From a checkpoint of a small transformer trained on Wikipedia: vocabulary 888, 3.22M parameters.
Each number is 50 + 12 x the weight over its row's rms, rounded and kept within 0 to 99. Layers, rows and columns count from 0. The size before them is the row's rms in percent of the matrix's.

# layer 2 MLP down (transposed), 512x128, rms 0.204, rows 340-365, columns 64-127
098:31 37 41 54 51 29 54 42 67 37 40 45 55 31 57 76 57 66 53 50 41 58 52 49 53 44 39 52 50 53 31 45 50 69 60 53 33 35 52 71 35 55 51 66 37 53 46 50 47 57 49 51 43 39 62 49 70 69 56 78 29 45 53 51
127:44 41 51 39 40 64 53 32 21 61 36 72 87 46 54 60 45 45 66 67 55 20 40 49 58 45 38 58 43 56 44 41 44 53 54 44 53 50 65 57 64 33 54 50 60 60 57 70 55 63 50 50 48 46 39 61 61 40 35 60 54 57 45 77
108:57 59 57 58 73 40 58 50 46 59 68 53 43 66 47 52 48 68 62 48 53 32 47 49 55 64 55 33 58 53 68 50 40 32 57 31 51 67 54 29 48 49 58 53 61 65 55 50 58 47 74 42 54 51 70 47 62 49 17 58 62 69 49 51
114:66 51 31 40 34 42 33 67 41 53 56 38 67 62 43 60 58 77 67 49 50 32 36 43 67 39 41 55 73 34 67 56 51 53 47 52 31 60 51 44 36 49 51 51 48 67 54 67 59 21 63 67 40 55 63 47 49 26 31 49 54 58 36 56
080:45 48 48 35 23 52 55 22 51 52 51 60 38 45 52 48 62 66 37 60 44 68 59 33 61 82 52 38 39 48 41 52 36 43 41 64 35 64 37 31 41 49 47 41 30 61 57 44 40 55 35 45 60 46 64 40 49 60 59 48 27 40 48 66
094:54 29 34 42 58 44 31 33 54 53 32 58 61 57 45 55 24 60 41 34 56 26 64 44 33 46 58 55 56 58 51 37 57 39 52 45 55 49 52 58 55 37 47 40 61 57 62 41 53 58 49 56 45 63 27 57 40 49 60 41 49 38 49 65
104:54 62 54 62 36 37 40 64 67 60 28 54 38 47 56 40 75 60 50 72 41 42 55 44 58 56 45 46 49 50 46 21 44 50 48 56 50 38 60 52 55 51 47 52 55 37 40 58 43 25 16 62 48 39 63 49 58 72 36 53 57 32 28 52
081:42 26 55 60 32 80 32 43 53 47 30 42 34 42 64 84 38 38 51 60 68 43 45 45 59 70 49 42 53 55 63 41 43 38 40 39 54 49 52 42 44 50 50 55 36 61 60 68 35 36 56 60 72 62 62 49 44 58 85 60 37 36 24 40
117:55 42 28 58 55 65 33 48 53 53 34 63 41 47 54 44 34 57 76 73 62 39 30 65 73 54 39 61 63 75 60 40 51 40 68 44 51 54 04 59 71 41 65 35 45 33 65 54 67 53 37 39 53 52 44 51 39 41 52 53 50 55 40 53
115:47 58 53 53 34 48 38 46 41 56 47 53 50 55 39 48 43 58 28 48 35 64 82 27 23 42 59 56 57 45 60 51 49 45 57 33 43 55 43 32 43 50 52 50 49 36 54 64 64 60 25 52 40 50 50 43 50 54 69 55 39 41 32 49
112:62 49 61 45 34 50 54 42 45 42 62 43 62 54 25 51 46 36 40 60 34 41 42 65 54 63 62 71 40 51 36 27 24 62 22 53 59 47 45 49 73 55 24 64 28 60 69 58 54 52 42 48 47 41 79 47 51 51 50 61 51 72 44 36
115:39 52 60 60 41 41 33 40 32 57 34 37 57 62 37 69 45 36 67 49 42 57 65 48 34 46 45 49 45 64 63 67 37 59 37 51 54 41 37 41 72 33 46 38 63 43 48 42 36 72 48 39 61 50 56 66 66 39 75 60 38 49 42 62
097:62 30 42 35 59 44 56 43 62 54 56 39 21 49 54 42 74 61 38 60 41 64 77 42 52 31 57 63 41 63 33 49 44 40 32 49 41 50 35 52 64 49 54 39 50 54 46 50 57 38 43 52 43 63 39 57 28 50 83 74 39 28 66 47
118:56 65 56 62 41 46 60 33 34 38 55 62 48 22 82 33 54 34 35 65 54 42 54 57 51 60 63 43 66 46 37 48 61 43 58 57 59 57 50 43 54 46 71 55 57 58 48 57 59 61 37 55 63 42 32 41 45 49 47 57 61 65 75 46
083:49 47 42 68 67 58 44 36 53 35 74 37 52 42 51 30 29 36 38 30 49 44 65 46 64 57 52 72 42 61 38 44 55 60 59 50 40 52 35 57 67 58 49 52 56 71 50 45 49 69 28 50 45 40 51 73 39 52 32 37 55 44 45 56
120:40 41 33 50 41 35 46 40 51 57 55 45 65 57 76 43 49 38 29 46 61 56 55 49 63 72 42 33 63 51 67 50 41 46 39 33 24 33 57 50 48 37 38 37 39 45 65 46 55 44 38 66 65 71 39 40 51 81 35 56 42 68 52 49
094:42 57 51 47 60 50 46 53 34 56 57 72 72 53 48 54 32 73 53 55 42 43 49 55 88 36 32 62 71 64 37 51 31 52 61 36 56 46 61 53 78 59 62 43 50 53 41 54 51 37 58 67 34 48 66 38 55 57 74 51 43 33 35 33
084:74 32 57 60 44 15 59 59 64 45 58 51 26 49 66 51 94 55 45 69 42 48 56 61 44 53 66 36 42 51 55 58 45 64 51 52 31 58 16 50 39 59 38 54 44 48 45 52 39 35 70 57 49 38 69 56 54 35 76 68 46 32 47 49
101:38 62 39 67 43 48 57 24 51 69 43 58 39 50 59 22 75 61 49 57 51 33 50 49 34 58 65 57 75 42 59 39 72 45 54 41 49 46 63 52 65 40 48 65 31 48 52 35 73 57 35 54 36 38 48 23 37 61 66 56 55 63 40 56
104:42 58 63 60 53 50 58 47 36 62 52 71 52 71 44 29 43 49 42 50 41 64 84 41 39 53 51 45 59 48 55 58 49 48 36 52 37 38 53 39 36 45 49 42 60 25 17 64 47 73 61 48 54 60 29 53 58 73 72 63 34 71 45 56
105:52 50 64 53 43 54 50 62 54 44 42 59 51 40 38 54 47 37 48 66 59 54 62 74 41 50 44 43 59 52 41 39 28 47 75 54 26 61 53 50 56 26 63 32 50 48 35 63 66 53 58 60 46 38 49 41 46 63 39 48 50 44 73 33
111:45 46 62 63 60 58 52 56 30 38 42 36 60 48 49 54 29 55 51 52 53 48 51 35 71 36 38 30 48 52 67 56 40 58 58 51 47 52 52 17 40 51 71 56 47 57 67 73 43 64 37 24 63 55 47 23 49 54 39 30 61 65 48 50
119:34 39 41 33 41 52 60 50 34 68 50 42 56 68 53 53 58 64 66 40 53 50 38 57 40 45 32 67 31 55 35 47 31 60 49 63 58 48 46 55 48 60 61 53 57 47 46 60 37 45 55 42 63 51 49 42 55 54 56 61 28 46 50 34
102:49 75 70 61 66 49 43 48 74 65 43 60 54 35 53 76 31 44 53 82 44 44 45 54 56 37 37 52 53 58 46 61 25 41 57 56 56 35 60 65 44 54 53 38 34 69 38 63 61 34 42 88 40 46 64 41 45 55 44 43 63 73 59 46
104:46 58 56 51 61 44 43 59 45 49 57 57 65 54 58 40 25 90 65 59 46 42 42 40 59 59 50 47 52 35 50 59 40 70 15 59 52 35 69 59 41 50 55 51 51 52 51 45 63 51 48 44 59 69 44 76 55 29 37 64 41 63 48 51
109:35 55 59 34 49 37 50 45 49 50 47 86 64 45 69 40 37 69 50 60 52 49 39 37 45 52 47 61 62 35 46 52 48 58 48 37 58 32 58 28 67 49 38 64 62 51 48 54 72 45 61 44 55 57 64 37 40 63 60 57 43 57 34 63
# layer 2 MLP up, 512x128, rms 0.244, rows 341-365, columns 64-127
113:34 37 53 56 37 41 45 38 67 57 52 60 62 62 41 42 44 41 43 45 47 53 42 32 49 60 31 49 54 60 49 49 47 51 57 59 57 68 49 46 46 43 51 35 34 53 56 59 39 57 47 69 38 57 30 48 71 58 53 63 38 41 38 47
105:79 72 66 48 53 48 39 42 60 56 62 51 52 65 54 44 40 46 67 57 63 46 52 47 48 41 57 48 47 43 51 44 41 46 36 48 62 71 82 41 48 63 72 50 64 59 45 61 52 51 84 63 57 46 41 65 54 42 24 43 58 43 42 45
102:70 50 45 43 46 55 46 60 55 55 45 47 64 52 37 48 55 52 82 62 48 44 37 54 66 49 34 63 68 44 58 67 57 55 46 52 43 61 48 48 42 70 69 66 49 35 50 72 61 32 54 57 33 42 49 65 64 31 63 37 58 30 60 52
097:51 58 74 62 82 59 60 64 54 37 46 28 46 53 48 54 51 56 51 60 39 36 44 44 46 33 70 58 58 50 49 46 50 58 59 54 51 51 51 62 54 45 59 63 60 58 57 61 67 40 61 57 47 51 61 45 52 56 34 54 76 42 55 50
100:52 48 49 64 46 56 36 31 51 35 55 56 65 47 54 36 49 56 61 51 50 69 69 51 54 39 40 66 58 61 34 28 62 33 60 53 48 55 54 51 43 45 47 57 63 29 52 52 43 68 42 74 40 63 25 47 81 49 43 45 34 46 29 56
098:48 45 53 54 53 44 36 40 57 45 19 64 59 52 27 55 62 58 54 64 39 42 36 59 48 39 44 65 61 31 46 24 53 58 43 42 62 56 83 69 54 56 51 48 34 34 39 43 57 18 52 66 55 51 30 44 51 50 68 49 35 53 57 49
071:60 21 43 62 42 58 68 41 54 37 48 52 53 52 56 53 36 40 51 60 51 59 52 75 33 47 32 65 62 60 41 50 44 49 32 41 65 34 65 54 57 69 51 55 39 53 38 36 52 41 71 57 62 59 39 53 48 50 39 41 47 53 65 29
116:54 46 29 50 49 48 74 48 29 48 51 49 50 60 48 38 43 55 66 44 44 57 45 40 79 77 50 63 79 58 48 56 40 39 48 31 51 53 50 30 43 27 40 55 51 44 48 44 35 48 60 38 55 56 40 55 70 38 39 56 56 27 37 29
115:55 46 37 76 66 25 61 53 31 57 42 58 62 46 54 33 48 67 62 48 53 62 49 51 42 51 62 31 59 42 34 43 59 55 40 49 26 50 29 42 56 47 62 47 50 35 54 36 62 82 54 42 46 61 41 66 52 34 43 61 38 43 43 52
106:51 42 51 58 42 48 59 47 42 61 65 36 49 60 39 60 46 54 63 60 56 39 40 56 59 59 57 50 51 61 47 51 62 44 81 66 65 49 65 58 47 46 53 60 34 75 53 57 62 45 56 41 46 45 82 47 47 50 33 46 40 37 35 34
117:51 48 39 48 45 54 43 51 51 49 65 38 48 52 61 44 46 23 57 56 56 50 63 62 39 30 48 72 37 48 66 59 67 36 45 47 63 63 47 49 14 53 51 40 50 56 49 60 30 31 70 47 55 48 68 70 49 59 43 38 39 47 68 48
091:47 61 50 69 61 45 54 67 49 51 54 26 47 64 46 42 45 55 66 48 46 56 57 44 52 48 57 49 65 46 31 47 32 47 51 57 63 55 73 57 61 54 53 74 40 69 60 42 49 29 45 34 61 37 36 57 59 61 51 43 54 37 52 52
111:74 34 43 55 46 45 48 45 44 59 57 62 75 47 41 71 62 45 42 57 51 53 55 55 47 48 43 55 29 31 49 42 46 50 60 44 62 37 55 77 55 35 39 42 48 75 49 21 36 51 27 32 65 58 48 56 59 60 72 32 52 60 49 35
094:59 42 41 54 26 50 53 32 57 52 57 51 63 73 40 44 34 46 53 57 68 48 48 43 68 60 55 60 34 55 47 42 37 56 37 43 53 61 68 48 46 50 41 73 35 54 58 60 60 64 55 42 60 64 41 56 53 45 46 66 33 55 55 41
109:51 40 47 63 58 57 69 43 43 45 63 52 70 57 41 53 47 42 47 41 67 48 80 31 44 34 41 55 50 64 49 55 45 39 52 60 41 40 72 52 61 42 50 34 58 63 51 53 37 45 48 69 41 63 33 41 47 50 51 68 35 75 41 51
091:57 55 53 64 42 57 32 31 50 27 66 46 55 57 37 43 40 27 64 53 42 45 46 69 62 39 41 77 68 79 65 48 35 48 56 49 44 58 61 63 65 64 67 50 66 43 66 46 55 42 64 57 48 64 62 57 55 47 57 57 40 33 34 61
097:57 70 50 62 65 66 49 49 61 52 80 57 33 51 58 66 32 53 49 53 39 48 24 39 53 63 64 77 26 49 35 48 46 41 62 46 45 51 42 53 69 26 34 66 56 44 42 73 64 58 53 34 63 45 39 59 62 17 39 49 43 47 46 51
104:73 45 45 67 61 48 46 44 56 50 60 67 52 54 54 42 49 71 53 48 41 54 49 51 62 32 59 60 44 49 52 34 47 54 57 62 69 63 43 64 47 43 56 40 21 45 34 48 71 65 70 52 66 59 51 53 65 63 57 50 12 31 52 54
105:54 55 49 63 54 51 43 42 44 57 45 53 63 41 56 33 31 39 65 45 37 37 55 46 47 31 40 49 74 63 42 77 59 40 46 44 52 60 63 53 42 70 56 51 34 31 38 51 39 54 57 68 65 76 54 34 33 51 72 52 35 43 54 46
095:50 71 37 54 59 67 59 78 56 40 53 29 58 62 53 28 45 43 53 71 31 39 54 39 55 44 49 79 50 68 42 66 46 42 55 63 37 45 48 49 64 55 53 26 67 39 44 64 49 48 48 70 45 56 37 52 36 45 34 60 48 51 77 66
116:57 59 68 59 56 61 75 70 44 31 33 47 48 42 50 50 51 48 42 60 36 73 57 52 59 37 54 49 52 25 65 68 47 50 57 46 38 41 52 43 65 50 65 55 59 68 44 67 36 47 47 28 66 67 58 39 44 27 44 47 38 43 58 45
110:68 38 58 52 45 45 66 51 37 36 46 28 36 49 50 30 38 52 61 38 37 44 22 68 51 46 36 37 57 44 44 59 55 64 44 49 75 49 70 45 71 67 64 63 48 45 51 39 41 42 28 64 41 67 56 48 50 71 52 29 49 50 57 23
096:55 62 50 65 61 40 32 48 60 77 43 63 66 53 41 56 53 41 81 62 29 43 55 50 30 35 27 69 60 45 46 46 44 53 45 61 54 32 71 60 36 55 67 51 37 54 36 49 75 49 60 69 63 68 48 61 60 36 56 42 40 54 38 52
102:45 47 67 41 35 30 63 62 49 29 39 60 55 62 50 43 49 37 51 43 67 64 51 65 45 53 35 50 61 65 27 59 66 69 37 38 29 46 60 54 48 62 44 44 46 54 50 54 47 33 60 54 32 80 32 34 69 45 49 37 38 66 57 32
114:23 61 42 49 57 44 67 38 52 73 64 51 77 67 49 31 52 53 32 67 58 71 58 49 54 50 67 46 32 47 54 67 60 47 52 59 61 63 56 65 48 34 43 50 58 45 57 56 60 72 60 33 56 42 38 44 55 53 48 56 56 31 62 40